From a checkpoint of a small transformer trained on Wikipedia.
Size: 6 heads of 64, MLP 1920 squared ReLU, vocabulary 30011.
Architecture: no biases in attention or MLP, local attention windows, shifted keys, value embeddings, hashed n-gram embeddings, capped logits.
Training: a variant of Adam for these matrices, 8602 steps.
Each number is 50 + 15 x the weight over its row's rms, rounded and kept within 0 to 99. Layers, rows and columns count from 0. The size before them is the row's rms in percent of the matrix's.

# down: layer 2 MLP down (transposed), 1920x384, rms 0.0439, rows 370-422, columns 0-63
# up: layer 2 MLP up, 1920x384, rms 0.0448, rows 371-422, columns 0-63
down370 088:49 48 50 80 49 52 49 60 60 47 37 42 59 56 44 34 43 68 52 34 46 44 36 32 49 38 58 42 77 60 44 32 52 30 91 55 71 35 76 55 57 60 55 72 33 71 66 16 63 32 53 44 79 42 42 45 69 47 48 36 71 46 38 52
up371 104:63 41 81 48 50 42 38 36 44 44 47 36 55 70 62 34 55 51 92 51 46 42 75 61 34 37 68 59 69 68 52 49 69 51 46 25 39 78 46 47 57 80 56 47 77 58 51 35 50 40 36 67 39 43 52 72 38 58 49 23 81 74 65 82
down371 103:57 39 68 74 43 66 32 53 53 55 41 37 64 52 65 57 49 81 69 58 60 48 49 36 55 26 34 71 54 62 39 42 41 61 32 30 39 30 37 65 24 39 53 52 38 43 29 68 13 47 50 86 64 22 54 34 83 55 44 27 53 54 68 25
up372 098:47 36 56 33 37 57 51 58 42 53 36 53 45 37 46 55 43 14 72 50 33 30 41 34 55 36 67 67 49 38 41 53 49 57 53 36 43 49 50 34 63 71 67 52 76 23 32 61 68 56 45 18 42 44 71 35 40 45 33 70 38 65 58 52
down372 100:40 48 32 54 53 51 41 59 44 56 52 37 51 63 47 56 52 46 71 57 43 63 34 59 35 28 14 40 25 08 13 51 60 63 50 58 63 38 33 36 48 65 59 43 40 61 36 59 50 69 24 25 60 40 53 72 33 38 65 40 68 48 45 34
up373 107:82 45 62 29 60 16 46 65 45 22 40 56 35 48 68 51 50 35 63 70 62 57 67 41 41 22 45 52 37 49 56 53 54 51 70 29 51 40 58 58 12 63 44 47 44 41 30 31 67 51 48 63 60 27 86 31 37 48 56 34 22 60 28 65
down373 106:53 52 46 57 45 69 08 62 70 58 60 55 42 57 54 46 30 58 73 72 48 63 46 48 46 40 56 74 32 63 59 15 44 49 34 39 45 66 00 15 60 42 44 40 55 22 43 41 53 42 67 49 49 22 59 42 72 83 74 53 69 41 53 28
up374 104:36 47 26 53 57 60 74 70 63 56 44 49 45 49 47 62 47 56 26 67 65 25 53 38 44 55 45 41 77 63 54 57 70 55 49 43 66 45 66 32 39 42 56 57 42 42 53 63 41 73 46 23 32 18 99 39 43 67 55 43 51 44 46 45
down374 103:57 63 78 57 42 37 48 90 65 61 50 28 40 53 58 56 52 65 51 61 57 56 28 45 59 48 67 40 54 49 73 64 49 45 27 63 63 38 46 43 24 41 53 40 49 28 32 34 52 63 82 64 36 50 64 27 30 44 47 68 40 58 68 16
up375 093:54 47 41 50 60 56 33 46 30 35 61 44 49 77 60 57 73 53 61 92 36 66 52 34 57 19 55 61 26 61 59 40 77 14 32 53 55 40 74 58 47 50 58 49 74 41 56 50 46 43 51 91 48 28 68 26 58 67 52 54 56 48 46 46
down375 096:49 35 41 76 54 52 44 51 54 47 43 24 44 65 35 50 41 29 75 99 26 57 49 49 46 27 81 57 46 29 60 75 61 41 48 65 47 61 61 47 40 60 56 66 40 35 94 45 47 25 48 42 72 19 51 24 72 47 49 51 65 58 27 44
up376 085:62 33 55 36 27 66 49 60 42 17 71 48 56 31 32 59 47 55 65 40 60 63 41 65 39 43 56 88 46 67 46 50 62 37 33 38 52 48 70 67 15 63 36 37 56 18 46 34 69 54 56 33 46 27 67 66 55 39 45 49 63 32 40 47
down376 103:77 40 60 54 71 53 45 22 24 39 59 56 39 49 30 47 30 58 60 72 42 57 41 68 66 17 26 42 19 41 52 54 48 40 39 48 28 46 52 54 27 82 59 59 64 27 58 43 55 64 32 25 47 35 73 65 44 35 69 61 67 40 62 33
up377 093:63 46 84 43 56 72 43 51 59 43 47 43 51 43 66 38 56 52 40 46 42 51 64 41 40 44 48 68 60 39 68 40 54 37 52 25 51 40 32 58 46 53 22 58 49 31 63 38 73 42 31 32 35 74 76 14 64 64 60 50 32 57 41 36
down377 092:41 48 24 14 70 61 33 74 52 57 39 53 26 76 42 37 53 47 50 41 74 57 69 49 73 70 34 48 43 64 43 37 24 44 17 37 59 51 42 53 42 45 46 33 37 64 32 58 48 56 62 62 36 49 37 45 54 58 24 47 67 70 35 43
up378 102:43 39 49 41 50 53 55 38 53 44 51 64 52 66 51 56 37 13 62 48 54 37 56 72 56 49 65 83 30 42 38 57 45 41 64 57 38 32 60 66 54 51 33 75 36 18 66 40 33 48 40 25 31 54 52 63 42 38 25 34 37 47 36 50
down378 104:43 54 44 55 21 54 85 33 50 37 40 14 54 55 37 51 40 12 55 55 74 12 45 41 44 56 87 54 31 80 50 23 52 64 27 40 60 51 63 61 44 45 38 33 51 31 43 32 58 42 34 23 31 51 63 56 40 26 69 71 54 54 44 56
up379 046:45 21 63 25 38 34 59 71 56 25 25 23 16 35 31 28 59 55 52 37 65 41 58 42 19 65 49 88 38 67 56 55 49 20 48 14 59 33 38 84 43 82 44 50 40 52 52 11 52 58 41 55 45 25 51 44 51 43 60 45 50 34 46 59
down379 044:50 51 54 55 36 57 63 39 56 57 45 64 53 82 30 50 82 06 34 65 44 37 47 66 55 20 57 19 60 56 26 68 23 79 57 49 54 37 71 18 72 30 23 71 60 33 52 72 27 61 73 48 60 17 71 55 29 72 45 49 34 49 59 27
up380 092:65 43 45 24 30 53 71 42 61 59 57 57 30 60 63 51 46 63 44 45 55 56 58 70 70 62 74 57 50 48 39 29 64 37 58 47 51 57 42 60 43 41 54 86 64 43 51 71 56 89 42 50 46 32 55 47 56 45 85 42 34 69 53 66
down380 093:50 56 53 32 57 20 56 31 56 41 16 26 49 39 19 62 52 69 55 51 63 58 35 44 26 98 64 49 43 65 45 32 52 45 56 13 47 67 45 82 58 53 41 53 50 48 54 38 53 72 30 53 66 39 41 56 47 56 57 44 49 50 58 65
up381 103:35 43 48 42 54 39 61 55 62 36 68 35 26 47 38 40 64 38 73 36 63 58 35 40 50 72 61 65 38 49 46 76 49 60 66 40 39 48 82 59 47 67 61 29 43 31 54 80 54 38 39 64 42 51 41 29 62 51 42 48 38 55 35 32
down381 101:37 52 31 28 28 44 53 49 62 46 42 30 64 40 49 61 40 48 34 45 42 40 60 35 71 75 19 70 56 60 62 43 27 69 62 31 56 24 60 50 74 15 43 64 55 58 42 48 26 49 60 51 66 46 21 65 44 72 57 54 43 60 44 74
up382 111:67 45 60 41 54 69 50 48 60 29 43 59 52 22 79 52 60 49 55 67 45 25 49 48 36 65 50 69 49 56 42 72 36 29 38 28 15 42 63 59 94 39 47 48 59 37 31 55 75 62 30 38 40 35 66 53 61 51 33 48 60 54 34 47
down382 108:70 57 58 48 50 28 55 74 50 40 61 57 44 44 75 55 41 61 53 41 26 36 48 47 38 43 65 71 66 43 67 56 48 39 36 39 76 61 42 60 83 40 42 48 38 49 38 49 51 40 69 58 48 29 41 51 48 47 26 30 51 52 32 65
up383 090:65 53 33 53 39 62 67 59 58 32 51 68 55 01 69 37 55 69 52 41 64 39 38 30 32 59 37 53 49 57 75 36 52 26 38 55 49 53 70 53 61 52 48 84 69 45 70 43 59 45 40 38 33 62 47 22 35 43 47 42 60 69 44 25
down383 090:53 61 64 40 38 30 50 55 61 37 46 43 53 46 42 38 50 78 41 35 89 54 78 38 36 44 29 55 45 51 88 30 33 33 40 43 47 78 64 62 62 85 52 85 64 59 55 34 53 45 73 35 51 59 36 65 52 51 75 55 67 62 48 03
up384 088:33 31 83 41 23 36 45 40 43 57 41 42 49 65 24 51 68 44 62 46 71 59 27 51 62 70 48 69 42 65 53 24 37 54 54 39 43 60 34 64 52 65 44 38 63 27 46 41 35 40 34 73 56 54 40 60 27 62 37 35 56 33 49 48
down384 092:37 22 56 57 36 50 45 49 63 61 60 45 47 47 93 63 60 53 50 37 40 55 72 55 23 29 51 41 21 46 54 42 71 50 38 50 57 44 56 68 69 75 45 54 58 39 57 55 39 55 57 63 11 71 42 54 83 53 67 55 73 26 53 64
up385 100:20 23 42 34 54 48 55 42 39 68 07 50 45 23 58 60 50 47 34 62 59 28 60 82 42 29 54 59 46 55 40 35 69 45 61 43 65 51 69 52 46 57 74 36 40 43 55 59 40 53 54 61 34 57 29 46 40 33 48 66 23 81 50 56
down385 103:33 61 53 65 54 42 34 32 53 44 40 56 53 52 31 41 51 61 36 36 86 52 48 38 49 40 26 59 48 76 44 41 55 41 53 55 60 51 79 55 27 49 43 52 64 57 65 54 30 58 45 50 37 66 38 21 71 46 68 64 32 45 60 40
up386 104:39 42 43 46 43 63 67 55 38 47 68 65 39 73 56 52 54 59 28 50 45 31 55 55 40 40 62 70 50 59 45 52 73 65 42 57 50 46 45 31 49 44 60 47 49 44 69 62 51 50 23 53 64 58 41 65 67 59 58 21 67 37 65 68
down386 104:46 60 49 30 40 46 56 61 44 50 50 49 47 43 64 60 51 64 23 45 74 52 43 58 34 33 41 37 41 59 26 57 40 71 71 60 30 44 32 48 69 52 51 42 41 19 65 55 31 63 51 38 06 60 56 77 56 61 41 36 24 42 55 34
up387 091:64 44 79 41 45 80 56 34 53 53 42 62 56 62 59 67 59 70 47 54 56 81 59 33 48 60 59 62 40 37 30 68 58 67 50 53 63 50 47 39 38 57 54 48 54 59 64 37 53 48 39 42 33 53 78 25 54 61 29 52 60 46 43 46
down387 095:27 59 51 43 60 46 30 39 57 39 47 56 29 32 26 47 35 60 56 67 47 65 43 61 59 23 50 60 21 56 40 70 51 65 44 47 33 73 44 41 27 80 40 48 42 59 55 36 34 89 69 58 50 57 51 43 67 67 41 81 36 58 52 49
up388 107:64 51 76 28 49 39 46 69 80 51 38 22 38 24 44 43 55 71 28 80 58 61 60 14 23 42 56 52 64 61 47 32 43 10 44 55 53 64 89 45 76 50 48 85 62 54 52 66 45 34 38 48 53 62 73 54 32 57 80 49 35 57 63 51
down388 100:59 54 56 74 41 36 48 41 50 50 53 51 88 54 37 36 75 48 52 59 89 71 83 39 47 27 63 60 71 67 60 56 40 59 41 60 79 23 54 16 56 41 30 59 65 35 24 54 41 52 38 49 52 57 40 39 76 62 84 51 46 60 56 11
up389 112:39 45 70 28 56 55 66 56 45 44 03 48 19 54 46 16 86 42 39 56 58 51 40 71 46 41 45 44 46 24 44 58 55 36 45 41 16 00 47 39 70 60 39 59 47 68 42 30 62 67 57 70 48 32 44 43 39 53 34 29 60 51 44 41
down389 107:41 47 34 65 55 57 60 62 46 66 61 49 46 68 66 55 29 56 57 34 54 57 48 17 41 55 69 53 53 57 60 44 45 67 68 31 49 75 37 49 58 42 34 44 31 41 88 36 68 50 61 31 55 61 66 50 56 48 59 42 39 59 60 33
up390 099:44 38 58 37 37 57 48 68 35 65 65 62 47 58 46 47 43 41 71 44 72 70 46 60 50 57 38 67 33 32 62 43 55 44 56 45 78 82 72 26 59 55 56 55 53 38 34 34 62 59 36 73 37 72 71 48 53 22 52 51 37 66 55 39
down390 102:57 43 47 66 48 62 33 39 51 64 37 47 49 51 41 48 53 53 57 58 76 66 46 43 30 59 67 55 38 64 46 44 43 53 39 58 65 52 31 14 58 70 36 46 40 34 48 23 69 59 38 68 48 51 80 53 53 46 49 55 35 53 38 53
up391 092:67 53 51 37 59 64 47 54 46 43 43 47 26 61 70 30 24 61 41 56 57 52 47 41 56 34 33 73 45 61 43 47 50 49 61 24 12 56 51 39 42 58 58 55 75 58 62 36 47 41 45 48 23 53 59 53 49 64 38 72 38 45 61 62
down391 094:78 30 59 63 57 65 35 53 57 45 34 43 50 63 41 60 30 48 42 60 61 59 32 34 30 48 42 69 26 69 38 44 44 51 69 30 20 70 61 40 64 60 54 48 71 55 54 47 41 46 40 70 47 64 58 31 60 40 37 32 64 43 63 40
up392 092:77 32 74 49 65 61 57 74 57 49 44 55 38 41 70 77 56 42 67 70 57 29 43 50 45 43 67 56 58 44 69 48 62 30 31 50 51 43 48 43 93 62 71 53 49 39 42 26 55 37 53 36 40 60 70 59 63 63 50 37 48 55 58 86
down392 092:79 38 38 86 63 66 50 50 47 58 37 38 34 61 61 37 40 68 50 66 43 47 53 43 60 45 49 62 43 51 44 44 29 61 62 78 63 55 56 49 55 61 55 81 54 65 58 32 70 48 54 53 66 52 28 69 49 36 35 26 50 51 33 60
up393 101:43 36 62 36 56 52 63 46 56 47 52 38 46 30 45 54 48 31 44 49 56 81 93 63 26 71 35 70 59 54 44 42 25 39 42 36 65 65 52 62 40 64 68 64 38 76 69 52 36 37 65 34 47 12 53 11 61 43 52 26 49 74 61 59
down393 101:33 58 54 68 43 55 30 45 41 58 47 60 40 49 63 54 43 55 34 53 72 40 51 52 40 55 51 55 35 35 31 07 29 53 55 53 38 27 26 43 35 44 69 51 36 72 35 36 43 37 56 34 24 47 81 74 87 33 56 60 65 42 48 38
up394 103:53 48 62 38 32 73 72 54 54 28 53 64 66 51 50 70 50 43 54 67 54 54 47 75 49 33 61 56 20 60 45 45 17 51 53 25 47 27 60 43 38 60 35 67 42 21 58 29 82 75 41 39 40 49 64 58 45 55 65 25 41 46 47 48
down394 101:17 43 52 46 69 43 77 64 86 59 42 67 28 42 36 26 73 62 54 64 56 28 65 16 31 43 27 44 35 41 32 57 68 65 48 50 58 34 30 49 37 24 74 28 51 41 58 40 66 56 69 58 46 33 60 40 63 39 72 59 51 49 38 33
up395 103:39 43 46 42 35 61 54 53 53 36 54 38 63 48 57 45 63 32 56 47 62 57 59 33 58 42 65 73 46 51 44 31 35 67 36 47 43 53 67 46 26 47 53 41 33 54 54 72 53 68 29 49 27 63 30 53 75 53 49 49 11 41 26 60
down395 104:60 58 57 82 68 20 80 43 48 55 54 65 40 67 62 67 53 33 55 14 61 84 53 48 69 36 54 38 62 44 44 17 61 71 29 50 39 41 45 22 54 61 21 53 30 73 58 68 28 50 59 42 46 43 34 47 58 63 55 31 29 68 21 48
up396 103:47 44 49 40 52 58 34 63 44 26 36 19 46 44 40 43 47 46 56 43 65 43 61 28 65 37 47 52 13 51 42 48 64 63 38 40 41 35 54 47 37 35 49 64 63 19 56 30 50 49 39 58 47 63 56 47 77 56 15 39 60 54 73 36
down396 104:95 45 53 80 44 52 57 53 55 65 43 32 50 23 73 69 49 54 47 48 39 70 01 56 56 16 54 00 56 56 59 53 67 43 35 98 79 48 66 52 47 33 50 56 65 46 55 36 19 12 41 25 68 39 25 73 58 47 50 60 57 46 58 47
up397 096:38 51 62 35 53 40 73 55 37 31 49 59 18 35 51 48 37 44 59 63 40 27 70 15 58 49 79 46 22 76 60 70 57 67 44 49 70 55 44 54 69 73 60 40 69 47 50 40 73 70 48 29 30 30 73 44 65 63 53 48 71 52 38 47
down397 098:33 34 75 72 64 62 64 74 87 67 31 26 25 69 81 49 22 66 37 60 42 73 65 58 69 52 72 44 19 58 38 38 29 75 49 99 36 63 77 44 53 46 61 42 72 64 64 41 54 48 61 31 49 32 54 53 26 53 51 85 82 67 51 39
up398 103:63 43 37 49 49 33 42 54 57 32 54 44 55 58 35 59 43 58 64 95 60 36 77 53 60 42 81 44 76 74 45 23 67 60 31 03 58 63 33 75 45 56 80 32 61 39 59 51 35 50 32 67 36 38 34 63 69 68 20 45 35 30 41 68
down398 104:50 36 55 65 52 55 32 52 44 63 49 42 48 37 61 68 13 49 51 53 38 51 47 39 48 66 45 38 69 62 48 43 38 72 59 26 54 62 51 34 51 54 64 59 45 60 61 25 32 59 35 65 50 43 65 51 40 59 36 40 45 77 60 46
up399 095:74 52 43 42 57 40 68 53 22 26 52 45 62 48 61 60 66 52 31 24 40 65 55 70 66 17 61 46 39 63 50 66 61 59 65 53 59 47 42 66 32 62 47 34 43 80 74 32 47 49 16 28 59 37 63 27 31 50 28 11 79 67 53 75
down399 095:41 48 29 50 44 77 60 52 74 51 49 35 58 54 38 26 73 41 47 52 37 60 58 58 45 53 55 79 63 55 63 59 29 30 32 35 54 46 50 54 76 33 26 24 55 53 57 52 33 57 33 57 44 74 45 54 55 41 74 40 52 70 59 35
up400 103:38 42 69 44 53 47 40 43 62 46 68 39 43 10 50 58 54 41 77 52 65 34 66 27 26 31 46 54 40 55 71 17 69 58 63 41 64 62 72 38 57 56 67 48 57 49 69 63 54 78 48 67 52 42 37 56 46 56 47 36 43 41 60 41
down400 106:29 40 60 60 60 40 31 39 60 48 44 66 44 57 55 54 40 38 59 42 58 24 53 61 38 57 27 51 40 55 57 46 36 71 23 39 56 57 59 17 64 65 41 53 67 70 69 55 40 53 51 45 52 54 51 36 34 54 37 45 53 39 67 22
up401 098:45 50 51 38 53 19 87 50 60 39 48 59 61 06 73 33 42 43 69 54 78 59 81 35 43 38 58 47 37 65 70 45 40 57 66 44 72 39 63 32 71 43 35 47 52 51 46 46 61 46 53 35 29 58 39 61 78 86 44 54 23 49 49 47
down401 100:75 63 53 52 55 41 33 64 48 70 41 60 45 68 24 36 27 44 33 43 92 47 53 50 30 47 85 42 44 25 44 41 83 51 22 65 26 50 55 31 57 10 51 48 83 62 46 55 47 64 65 45 59 53 48 53 98 67 40 34 34 27 59 52
up402 111:49 48 64 20 21 55 40 55 52 31 40 50 35 49 58 60 49 48 71 77 84 46 39 54 52 73 41 80 52 54 62 50 20 60 65 36 60 57 66 53 53 50 59 54 88 29 29 41 60 59 48 44 43 52 49 41 40 40 48 43 57 81 44 58
down402 114:66 42 36 16 75 56 46 77 55 59 62 59 27 47 51 52 39 53 34 40 49 59 70 52 22 30 32 30 32 52 62 47 61 56 47 47 39 38 35 65 39 42 41 35 45 66 46 58 49 64 51 60 33 49 25 63 33 37 31 66 66 47 53 84
up403 088:48 38 39 06 66 43 37 74 72 46 77 67 23 45 72 25 48 70 59 53 60 34 71 47 43 56 54 52 41 55 51 67 64 41 62 37 49 55 25 50 41 51 49 49 64 35 70 52 71 66 22 74 35 47 37 58 65 40 38 46 62 26 31 48
down403 086:58 56 27 69 44 20 90 44 54 44 54 49 50 46 35 66 37 43 39 54 44 28 53 50 54 50 61 69 67 64 44 39 53 49 73 56 60 21 61 57 76 53 54 35 62 39 66 74 62 38 51 38 36 43 60 37 76 48 62 59 56 41 48 49
up404 113:63 44 50 45 16 41 50 38 56 56 64 69 47 47 56 58 69 37 73 33 53 55 90 45 32 56 68 52 43 57 59 68 76 59 42 24 44 25 44 58 62 58 51 77 81 31 58 51 39 66 35 41 47 07 52 38 57 58 16 52 53 49 61 64
down404 108:65 55 47 35 41 58 74 21 53 46 52 27 68 36 39 47 65 55 34 71 42 51 85 29 56 44 89 60 60 85 55 62 71 46 47 57 33 52 56 59 32 48 22 70 42 58 50 55 40 41 55 24 48 40 17 42 47 75 73 47 59 20 66 81
up405 105:79 37 25 35 29 91 68 85 67 48 74 27 35 43 38 53 56 62 66 47 55 41 49 52 47 35 58 54 61 61 39 42 55 30 36 24 66 51 33 78 51 47 60 53 48 58 56 41 40 66 43 53 52 41 65 55 40 57 44 40 49 48 51 65
down405 104:61 37 51 45 65 54 48 59 58 60 55 59 46 38 37 59 60 72 61 56 33 67 56 50 48 35 42 34 23 57 33 12 47 80 68 39 44 74 60 60 38 70 59 62 48 62 68 46 54 54 62 51 58 49 38 63 57 66 21 71 30 51 52 39
up406 095:47 33 54 07 62 52 53 62 51 52 27 34 34 85 23 20 57 22 59 48 55 59 52 43 68 77 77 55 60 30 38 49 27 48 60 53 65 33 70 54 49 52 47 48 60 62 65 40 39 64 42 80 42 71 67 35 55 45 48 21 30 31 47 69
down406 097:68 57 43 23 32 48 63 57 74 50 62 51 34 47 46 57 45 24 34 30 56 43 58 59 39 67 65 41 52 56 39 57 30 52 38 75 41 53 51 37 77 71 42 60 39 57 39 53 54 62 80 69 75 41 53 39 47 53 74 24 65 44 67 53
up407 093:47 46 57 40 72 49 69 46 53 50 41 47 38 63 53 41 31 29 50 41 56 43 84 54 59 41 41 54 68 23 48 53 58 71 46 68 68 44 66 61 56 30 67 60 39 56 70 72 51 47 38 43 46 53 28 77 47 66 68 47 69 33 49 71
down407 097:35 56 43 62 49 39 47 39 50 42 58 15 55 57 45 40 46 54 19 65 51 70 55 54 52 38 50 62 50 39 58 49 52 38 47 60 70 43 40 53 22 38 56 51 66 40 83 37 83 82 48 36 52 49 36 52 62 45 51 78 25 34 31 70
up408 109:49 42 34 39 33 43 67 40 48 47 41 48 38 43 55 57 22 49 55 09 63 54 73 46 55 52 59 53 41 51 40 24 68 24 61 56 42 59 70 63 42 69 47 59 49 45 39 78 55 50 46 50 63 70 55 37 51 65 38 33 27 53 27 52
down408 109:35 49 70 53 50 54 20 54 62 60 40 53 39 42 60 45 57 49 50 38 34 60 28 64 51 81 39 54 27 25 58 54 61 36 51 57 65 51 35 27 38 52 66 58 47 56 49 25 62 55 66 31 36 56 48 37 45 51 45 84 46 35 44 63
up409 095:77 35 50 39 62 40 35 57 38 36 53 46 65 30 72 44 43 65 53 67 60 42 41 22 27 42 31 59 27 56 41 43 48 53 32 55 65 61 50 40 62 39 72 81 48 23 49 38 46 38 39 66 42 66 66 59 37 28 52 44 57 50 48 46
down409 102:52 49 53 83 53 46 41 58 40 57 53 42 47 40 58 55 59 71 37 64 56 57 23 36 43 44 48 57 59 43 41 60 64 42 56 39 72 66 49 27 64 42 60 52 37 58 61 57 42 41 42 47 73 50 86 56 39 35 59 61 33 54 25 43
up410 101:65 51 35 26 49 46 83 73 76 19 68 37 67 31 62 43 46 24 58 60 60 41 48 49 38 78 41 38 72 41 47 57 50 39 37 60 29 62 65 61 32 33 56 52 34 48 74 59 33 55 30 54 56 39 68 40 70 38 36 46 56 61 38 87
down410 098:26 34 83 57 10 19 66 62 34 48 45 10 46 56 46 48 54 53 39 61 62 54 42 80 39 90 44 65 58 24 58 65 72 57 52 26 48 49 43 51 63 40 56 60 52 64 48 47 51 44 28 68 61 57 60 46 60 54 34 34 54 60 47 65
up411 103:34 05 57 34 58 70 35 37 37 48 37 52 30 53 54 20 52 39 42 43 60 40 62 37 47 50 51 53 54 44 29 31 67 59 54 49 49 51 79 72 33 54 45 70 50 43 38 48 39 61 26 69 49 38 37 39 59 24 25 46 52 46 34 63
down411 097:75 40 77 59 47 53 46 19 47 68 22 32 53 44 61 57 62 47 36 34 63 71 71 32 41 42 64 40 58 49 47 39 55 40 47 47 31 60 40 53 50 79 35 37 57 55 43 59 50 38 46 49 42 48 66 67 31 72 86 47 52 64 33 46
up412 093:47 35 31 42 28 56 46 61 54 32 75 67 57 38 51 62 40 52 31 55 66 30 73 22 36 81 50 47 44 50 59 37 76 79 34 24 25 45 28 52 66 45 31 55 39 07 66 59 37 33 59 80 66 59 60 29 71 38 54 68 41 39 53 57
down412 091:39 45 52 61 20 29 51 58 59 34 20 52 43 46 37 52 70 60 52 52 53 52 54 44 28 66 59 37 62 79 66 53 54 44 21 20 40 63 29 50 39 79 31 39 42 30 72 55 46 59 51 58 38 30 57 55 37 51 38 42 30 36 62 66
up413 104:53 40 45 38 45 44 55 73 56 24 60 75 53 27 46 32 65 68 34 29 68 43 44 58 47 88 44 89 39 40 41 62 48 42 23 51 44 70 52 59 42 56 49 42 50 56 26 25 56 46 42 58 33 46 45 39 41 73 52 53 48 64 77 53
down413 107:46 49 47 39 76 64 30 69 41 47 34 69 42 76 33 40 36 42 34 60 60 27 51 63 48 67 51 60 60 56 36 29 44 59 28 44 52 64 28 51 53 43 58 41 37 42 53 57 49 40 53 55 59 60 68 71 40 74 47 94 42 33 44 74
up414 097:53 46 40 40 30 47 57 44 38 44 44 42 44 51 37 40 38 60 53 32 58 90 50 29 57 46 56 77 48 49 39 44 52 13 31 08 31 24 74 37 30 70 33 28 69 59 64 76 52 53 34 34 76 42 53 51 38 27 71 54 66 71 53 47
down414 098:65 55 46 54 45 32 53 46 36 49 54 29 38 59 31 49 45 60 44 65 39 58 26 28 33 29 51 52 39 52 50 45 56 37 47 31 47 44 80 39 64 77 28 55 72 78 68 57 52 60 42 15 64 53 45 65 53 70 47 72 58 75 63 52
up415 104:55 48 54 36 48 36 51 66 47 41 35 63 44 55 58 63 53 13 72 46 52 60 81 37 48 56 68 54 31 58 65 72 72 68 66 45 42 58 27 86 71 62 20 38 37 46 29 36 48 35 41 54 32 62 41 78 41 30 56 31 55 52 47 76
down415 105:65 42 61 64 38 54 28 53 53 50 40 65 53 56 53 34 69 38 30 66 41 25 65 73 75 56 58 54 53 39 58 29 53 43 36 51 35 50 37 40 57 55 39 71 43 49 56 41 58 40 63 31 49 35 43 26 72 54 33 28 29 58 54 63
up416 103:49 43 43 41 54 47 57 65 48 32 47 55 43 44 50 54 81 09 42 34 67 63 55 48 59 45 73 58 25 64 50 38 59 63 27 23 43 35 72 46 58 51 58 43 54 46 20 64 42 52 41 32 51 46 30 53 18 29 49 41 66 62 41 64
down416 104:67 58 45 39 44 58 56 53 55 50 38 66 51 39 21 58 44 47 74 43 29 47 23 41 58 56 44 46 61 65 50 33 56 61 44 37 42 51 32 39 76 32 74 52 54 48 59 57 49 67 62 38 34 64 56 56 43 60 72 29 10 63 39 61
up417 095:49 52 62 36 57 35 34 51 47 48 50 62 60 50 74 47 57 53 45 43 69 65 46 40 47 56 68 60 42 34 59 76 71 12 39 26 58 50 34 58 70 22 52 39 30 62 30 75 58 46 40 53 57 38 54 36 81 65 48 50 38 55 61 65
down417 100:44 62 51 57 80 48 43 43 48 45 57 47 41 55 48 34 56 69 60 25 66 32 61 55 43 46 37 60 31 34 29 47 60 52 41 38 56 51 28 28 37 35 28 43 62 59 62 70 50 77 57 57 55 37 56 46 64 62 51 27 19 35 65 78
up418 104:60 43 52 40 24 76 68 89 62 57 47 64 48 17 44 43 60 56 64 44 41 68 64 71 59 43 41 63 64 54 37 54 48 22 46 51 63 48 48 54 65 88 22 55 60 72 68 30 54 31 51 45 42 37 59 35 56 56 60 21 71 59 54 58
down418 101:73 53 65 59 75 37 47 58 57 44 58 35 54 56 45 49 37 55 48 60 17 50 45 52 41 65 31 49 37 33 34 42 47 47 42 51 53 40 66 61 97 43 55 43 30 68 38 53 81 58 75 57 43 84 55 29 55 54 48 54 36 42 39 49
up419 092:76 52 24 49 78 44 53 52 22 78 47 48 61 79 76 22 34 74 53 66 56 52 76 62 40 73 43 56 62 71 64 19 58 68 72 47 36 41 71 72 62 32 52 54 29 41 50 46 35 73 50 75 73 67 55 48 35 59 57 51 57 62 36 65
down419 094:67 35 66 57 65 35 55 45 56 55 29 43 61 51 32 50 46 56 80 47 69 78 52 64 50 74 56 61 59 33 67 39 61 77 63 63 38 35 90 42 51 43 43 44 74 40 62 64 54 39 56 44 81 60 57 48 38 59 38 36 65 65 49 33
up420 107:43 50 30 44 28 52 79 53 59 53 33 41 41 44 53 58 38 57 47 90 50 49 67 35 42 50 59 39 45 23 57 63 32 65 57 30 62 39 63 42 59 67 18 62 87 64 53 29 48 55 34 45 38 54 44 51 37 51 66 22 47 37 52 48
down420 105:77 40 58 55 42 34 47 61 69 38 64 33 41 54 61 40 34 60 49 42 44 19 65 54 57 63 50 52 52 37 69 50 58 65 49 75 48 39 51 72 50 64 50 30 55 69 65 48 64 58 68 32 39 48 63 12 42 47 65 35 56 48 50 72
up421 096:69 43 43 51 52 66 44 45 55 51 26 17 43 19 90 39 57 19 55 65 38 32 46 47 17 41 52 63 46 73 54 52 54 48 66 43 50 36 43 55 40 42 54 52 24 40 40 35 51 34 47 60 18 65 52 64 72 93 36 59 25 49 45 58
down421 097:35 38 52 69 51 28 41 55 64 74 32 31 46 63 23 53 42 54 41 63 45 37 55 39 40 45 40 53 57 41 55 50 37 68 33 27 41 39 25 38 66 63 60 73 46 29 32 28 49 42 60 73 48 60 94 56 68 45 44 35 47 37 37 60
up422 100:64 31 52 38 62 57 52 49 66 44 54 67 47 43 49 36 76 24 65 41 57 45 59 49 58 63 54 51 37 58 46 29 59 49 73 45 14 60 75 51 42 39 40 54 51 27 64 58 59 67 63 40 55 26 47 36 35 44 62 56 24 20 23 76
down422 102:51 48 41 59 21 54 47 31 50 58 51 36 64 64 38 56 71 50 42 59 50 14 38 21 39 39 64 59 38 67 29 59 35 44 30 66 42 33 63 38 57 55 38 72 48 75 50 34 32 48 69 41 53 54 54 54 55 60 56 46 93 53 37 70